Part of a small language model's weights: no biases in attention or MLP.
Each number is 500 + 25 x the weight over its row's rms, rounded and kept within 0 to 999. Layers, rows and columns count from 0. Numbers have three digits each. The size before them is the row's rms in percent of the matrix's.

# layer 12 MLP down (transposed), 1024x384, rms 0.089, rows 867-878, columns 0-191
097:499529496504505509539522504530493467479464519496484462507496523499494450471494479499533493477516484512502480529476568531477484561478503480504510500501494481496538492500497457490517525502528471485550483498501487511463487516501488514482472511537520536554462495471506482497523494470499551499503479517479480475488519503537502486518486550501512518504494468480525448502489491509553502516530484488523522525517490499552512483493493504460552498436487438536471502520534506474508528493483483531500490498508515492460493484479533480526495530474552474521494535534541485495490497497515483438
099:524463478516517509525489529508511486463544514477440525513499497435540433520493496496468503459495506494472505478471473513533483446512453493526473509520505569532539511497478508487538451524511491529542475494504463534482489547523535463460492508481491482542511476522465535502441478502499547476548563508496515476545513509508479418507509496484487492524471519492479514492539501545459498499487505470516512516533513478568520500474495476510504517479518533499533514536492546493518493498516547499470527548498508490490520503466539479519472503506509519499527481467519520496492540505455511493
097:501512540501487553466516501521505489504472507516538483525487517509476486488505475493561520476501527552470458488502529502487512511439504504545488500520492511505548506502468485523541538491523474482457458552504480505525473502476478482499447516473481508473495526528499492508494484515480512481483512470527490519501548502476456496517506530508503505488448487518499497480531482499538415480554518461508464507538527498517483482481516476502491528508487566496523514557519530461498516530511493543499553482490501479473498488515500495521516526525493470565503496481501538489482477516508491512
103:487491547504474531457503494560507439515487456518486529508486475505508524485516477543483489469512530475442536516475500520513521558485517492485490511487461512508508482482475522528496524490526480536488503533516503500502514469484462498457539504477458504456484468516513525504513496497509529475539502508469503513524479496520536521488511504464490500520497506505504513533492508486491533482492504492490500483496495480496522521520509509488495450523499524541484511500518474492493515518523539536492494462497464544491485496516519513525493456508471486500510529462509492514497537496502474489
098:462518501506499499522455530524479454457497443504499492547489516501496527514515514503491500562516495518483509511477531498473525501458499484514500501509568472558482470477507464487503521514492492476503496545493525501446512510512512454523486490527511501526459542510502536499484482489459511480481516526478522534501517497509528467521478483489491532506477456556494479519504553516516488503509486478486466539488493545500496472503479513484480501489507480476482551473486454475482527548503546496505536561476501493463479535585497499524509480463481487497490509535514466476517453488520498495
104:499484555470516503456501502454488513481472488558513489539522493488485485514508505517478490551484494480488505532489503483487488474513498491496472538502503505509528498527502512532535528473497512531486467462502476468485508533555488490508478519498518520509515550488471504462477465493511506474493472504511491476538461506500458434464477530520516502452502517490468489442475501499549515523525478476532494526524492539532503464488506507494518518422495511518488499489525472522501481514494507517484506496485466455531477490442467492510492491513436491548498531509530488483490514485496453501
105:539542511494499466473482488436502498491522486510499486439494518506515460495527500509495494507482511557510483493480463534514492508451520531512517493483518469494482466552502508520511501497485486522455451544497485539490512492486494449442448529518516475544506479468516518499486509474518492466501528470495476509448520490515483525497518513493540497531538473512549455538497554496506549451465493517502536521481493466492511519472483553462463528479506489494476487461491508492502471501478497543562489507475501504493510545571480488489503508483493483512521527468510492484497526478460513475
108:542470487513519514460524473480497491487505493479502417475475472467496470493487560490497537492517472531478498495506562491496511538530484475491517490472496523520556471474537510509491473478537503509453543575482504478492494513443489478520504478492498495530505494481482496479511527498498490491489530548453494473468522436495505512463496485515480446464469478480517496491459522465515502479464485507508469465499528484504510512521481497486537486509480527491477506475471488496493498529490477521476532499495479543504537492476469502506523492547506504462536498522511528479518508495517507482
097:516511460500545490527459495481492520487516503490527459480490513545477512556550451533519499537490490488490485552477476518517466521454485506509536590467503499544486493482498469528472517571492487497466544503490513524499521479543472518519478472483493546504495515508489520481503479531479481503516551561504510474478502496504509518559473492525495510502433503482508484501510486500549442533578497470487488511488518547495509487470541533505478508465499486499511498491497481555460539524483534506457501455525477537507522524508485473506547476516517475497463494487556495532485526494490504483
105:521512511509494506516489505466501529481481484496506483513488506478465495464500490512459492498543505532454517456529513480521501503454515507514529486510536505526524476459504489483510522469507493496519492549490468444529523486488509479504503460552469515481475494515478493510492551504516514510466538492516467493476517518522500512482513489534520506488529482479523508488518494487444535500497470525507487501476492496551507468508485535492562539508479487498499488529528514527474482501500424528514545488521483465551547507466549472520521498499456504502487523524562464492524525533474499461
100:487515525478538483489492490495477507468505511478495517462524504520440488525492521495495513475477508511500487559489484537520511501548513475475495489517513509544524475506501507503548442506481521500513512500522524505529508465556532502491522540516485479501520488513499496451484526550481517474518528507519477486512505511509507502544474487523550474492502440531513512500509524449498512490522479517551493486484501453485511467522542460478460531492507467526482495440491476472514493532493498493500469461508488473469476528505516462498471497488481455500517483516521481517516480509519508461
099:531509513483474477484518587532543519485486500479505492477477492475501459477514485519538466460498469497473489465518500513448537515449511527482458498512477507507515520474497517464484487505481478487523512489521478564479517480545495510497489485507482508484514491585493451490520494485469526547505490523567485478501567470516522503461505516527470525524456494509462523515509467492515535527512497496536514524521483512494519488499515513509499527538471525494481565493471489526483517492507491511470497527507482484510463494476510482545503480516486487477546503453480504479514523545455450516
# layer 12 MLP gate, 1024x384, rms 0.108, rows 868-878, columns 0-191
095:532504457510495553468485470516500504522470489549476495507514497526536512490590488488548497495468490519501489484453509537502535530527538514490512530528536471538516473493526493535464599490530516509518492494509499494484515479485495561482535480523496487540510464478489473505536516480500505455521481512562527520507491500517519486507503514532487495501514523510553498473525520525517491493499545518497497509503528530504539480468493520454486462566475474538529511479511463538477492512553494489498466483522531493506535517516544516510528503532497481482502493467477514548519446488503505496
095:477492518464488541494486544519503488502534493511491505439503547517514486495493440498506516524456497505494473485489510504521532520440543465531528495493468401482488475503540520494445497495504514515477527486497517480466487538512492538494483481483475451481520478511517503520503493456489484510477508490437486514501492486484474482465497490512491471529461449500512513516500489531486527531478481457479484468489494475491494489504529485469514518544499490458433485489485514514467506470544491510517470503530513472509506529548505497514472491455472487503496503531489505450458521520538501515
125:481541513495492552488505512551516427529508435491487485509466504518502498501496484526493490510512529452467524516464520490517496535461453490495481528487445512501516479520466507554539483496504473521514498512503509495493498485459471515448518511503485519448492464529487507482504489471512551491538519494492489530519520498484535504482492482488459505509510522471492479516478491500471471500479502524506505500504499495492527512506516504489486427519471524521473504518500461516448500484470537496488512441481477498485487456491492486513524451494452509506497499472485484507511545500457493495
096:545528523473512517520450534498530534489474536493481470486528540492504503521435476530528533488511511505510514512515470484477542513536529512528495469494508480507521498517502473499526556468503510530486507502523526486503527466465539499501503514488526471493453491465507478488509472467503471520510471486510506537475488468480467515473502498461504507526487475475512524500521476441522497509502496496453526506515441499465446499472506535523465498480506533501507484531503506510567541479503531497493481477479485444494519503466556479468487472498482527485539502459487492517484471563463503513
097:506518458523493485491501429478494536497489518555454529432480532534464477505545498519515516492533551533517456517537497457510509529512514490474476505501442483542497507543510526487527483501480471521509489509530564492501477491493506500455476476523499524456524485476498469486510486518521535496510511533528503480482511527502520518525516505552519492446503467538457501498489517497493504496500535501518526454497496491502493518500490529516536512470523499505492493504522501515470533539472462475495513508508450471510515481533526473516578466456472470530515484524505518461514480486482491468
100:566519486507502511506508500481501479485502470504490501520472484524528480523564482479472501562549481552457472554480478524504503482529514530533491537520501497540499539472532522481512467476488505520470482503498497462505516530494480485525490487483531495511506468467456526493485545497501473529485444448524514496500509510490503528446453522494502547464516514521523483533470502516512530480467525523478510492509531488517511502551450489490480509498502521483499498471534493478467486516495487499497513500511538511493497517495527503522476509465507496516510450513534498502446470514490508480
099:516481501531501477473462482482448460483529515477516469482499500497475489548457522458485519518485497542491482505492499473485499545486524499549465552479481505479507465487570528445523501521487501481496492467492514504485496503496529505516504508532488530483500511465523509495560511505522494496497463496481508482513525473500520556518492493530485442458448473530528491498462500475504534493474485494488516520458532491471526468492515527521471504482485499489513482499510465488537507517527520519502487509468525500518503456466475516516467519527494457484469463474561471526501510527508512439
099:507517521484470470462517498507516528502506465513484500486492516498496501464500508469510490471479488541504529515469479480527466488509470511530476513513498499505502500508517517531501482499517560505498489517531505533501505500464542500531463478522497498488470511502531483548445517519493502522527529499487514531480534446539491513515521516506514498499526532489471512494516483477533466537564491509503524504476519427534481509516505508482534504512478488499485496505497524500516524508413466507487448508482502486475516500483509475506491502507485539435481466476555488486494529504471508501
102:509536468478474484457524506491440526502500511524487487487484456473533505509559526496536536508483494489495520478500473481533512489529489473501524515489507523445464533561494502496484506504495509464509503509512518503452496539474490503519456501504491514453506511487541488494520528492517517500490504505481497497507466483514520510521529543510551494520527506522500510507532529478478497531537474516464584510509516514485477482557494526520494539498492467491527547460497484533499512480513513458527515541527484484520550458514494464525511480496505485468556462489506534448507506519483512546
098:512492519561489457533484476492501526475545494504504484533538518486460471501482491547528499496472509521522534544526508525535517503475518518530467539521519505536484519551516536505474508548511477445493498465526471485484419537475456485513532518517528510471524493515511445416472504511505462495502461474522487498526501504504475491553504487497505476559451530530550489496520502492488489496517469507519547463524505511483529479519524476521515506463510540509521469515501518485498531557466495496541515528522481502526497519484498497507524487478476450481521508504524514512512510484496525512
101:465504529496531496465513473467502480525524509459487493528473483518511499444532467513522540486512519481497491494510562488551539509497533485496507545498502531544507473532505489497499492476492448503488464481530466512452489498507532433488480450503507453481452496519525534527488513485519514487473507503535496478476518515523533486461496479548516474471502493521475469502470515534473510484531521492467509475490491479494521517497515482506469524455481494525528548532440486507538530532515464496491524488462504489434521489517516548495502542496514508526493514494520480504530507502524537459
# layer 12 MLP up, 1024x384, rms 0.114, rows 868-878, columns 0-191
098:507510521511507464491469490509540564484526469524478531469471536545542516539511455534465498498480499539531479486510500508478501508491526494524488505556502437554479498514526488489488536526471495450489490523468480485528471495524480517502483491477495487513463496494500477466502459439492539517501498524503511484478563509469462494473503531509482504498461470511501502551460498510517518476518474520505490509496519549498450498539480510465521511542491466532528525497479529545492513477550500543523484496481515527505456492494491466472454482487519488555492492453485495487495488499451517474
095:498514503549489512483491504496490485495482506512527547500530509490508478519508522495537525468472519530532534492495491450514445495477480477455502501455494497521513508499475509507516538511523519458485466530530522476510487511460559522528494468502537488488524519492504497527482513517472489526513546533527478476523504492559499483504496496482477518509491507510520554506549505531526518523491530471470477494505534521520496509538476519477524511530460490511498493500522504547485560438461505519510508494521539548491497531542489529573474494519494492528523485519489528448506489496448470488
126:485496517496499565498516496503466451533501456520507502487445475484487487495479465475493466508506528503508516494504501497542489491480446459500495505518430509479497475541503470534517516519505513477503504482501471527526505504476461517453527485481487484447482480477505484542523489448496503513515500491475479534541511479524497521504503484483493502505509518467525512525476477492489501505506488534476475520528473501470517486501505529477473444549505503500473483543532444487456479523493521491518518478506437489490525461483502487529494491479460499524499497459497491462465521490483506538
095:507508543479498475546487515524471535512533522528544541479470522507509476467508487540515549455518507526487489495554475523492462517451497517482479499501496555474500530500494523468532523512504459547488542505524515474501479513490480523514470502529510521551544499509497495507495519534523485509527493516506472569487572470470527533515513522522518541483531562506464495486504468457538492532508463502527545493548530497505470508515491517516473519493501553473542478444549479524517519502535496489504471467459545527494536454479513511482497483511509523489493498502478557521541495494499493498
093:521504478505494556512513469549489482506494469509484497485436480536526470488477517468482498530532475494515476496477482509468474552505538507518487524516497468441527535491476476505495475489498570527508501482473494512480506494509441514549538557501476475499483506502470507517512482474483495559503515501491530511507512507494496529486495566491494493532520516496493495522486514469462477491529509526470497483446510534465505486498480488472493550495493517474504534523507512476493486507510463487466504520525525471511506481527496482499505528523456490491511545432511505486514499553506519517
100:477429471454465487493516508495480501490507515543515494488468476510503511568499523489495517529500549512453513455518470540525522540536531524505460446517467495472443507476496493526456490531533535515537450496483459477474510500530494525531510477498516551463530532500503516495479477550470514544530498523546504508488483516503514527512500514530475529477481465517539504478525497464494500509483487501482500514477470523491526507494549466485530481509490512524498495523502487475481511475500470493487470534499486524521499482547458518496525510486474514503487489536509523501501495485454505550
100:503483522497517460498530501472528524523506517475490532486512457496472490493506536519526537487499483509499502534462515522488478525520502516527494469471527505495471519537508540488536479516555498547508462452536491476495522471494498531472540523509477554445521520511511516494527524520489443487503530486466523489496544551478490516544498478492461505527499538500514482471509515463518515472469541495461502554482515500502563515522538493514503495480530482521495499508510466553495507506477509463529507501500475482505492498502485490516500505541460479472497498454484490487487522509465523513
097:494559507453493503564518512507511512529505520507470464512528530499490525479489520473456515479445520508504514516506484496495503529515525501506491496511518494498497533485510484508489522471505504479483497499475506504446492534526473457545554516472527497471511523489483479536483548496493512547495511473502446475504571487521481487465509501543478466492518489503488490500559491515528523528478526501496457498479529477471531492465535538502426512489480518447505518504455516518518504490535479512495477536498514473494516526435458456479508529503499506513505509450517516484530458516522525500
103:456494515498508474559521490492501459494501485514517491527474528521512508523490470507468478514532470517445508490524504507454446527523494495517478472531461485511525466492519476542511522544508467508517511483495503507497502456507510489481491514512508487475520501480466495496457485521438498475562493519482496478506508443479495507528527461511465508505465519512496518499480504498559467461507538494508484507478487495491494518509503463456497508502534520472526457515495489469493519518498473467505511485481518517473496508514498506479489495527519546521518481495525463527485542503481480482
100:508539498484464505463490478493482517487503525498473506531522475533529489537482527492493478518480516477500518537497536485485471518460462501535478506503482484500500457504474494499497511526515494464516494493515488506492476489450492554475508495518493516547490518488513492526499512457506456507502475485521480479496491511526475502537500482467484471481515508504483474484492510457517479493515516492472499517498543530465458552488474481474511516497513430513550523492476493502496474454480512492493482526509505493516522497481461534470496485474476519528486486513501483465519518516492527486
103:548458486477489546497486480472509550469513493510506498471500466535520464493501487520501476485483447531488473521444492519486492448457487484505462451514532520520474552490523517521516515489471480513542484493522527501488472478488497533500468531569537536493480523512494513542489489503502529510482499500516547494504494499491472524465521499532483531460436501506461504509538493462466495482529473550483569480487483502538502507467511494511528462515491489541430478563519476524478483513478559516505479495513514487511478505466494535540515554501508495513509539472494467521516526450508493480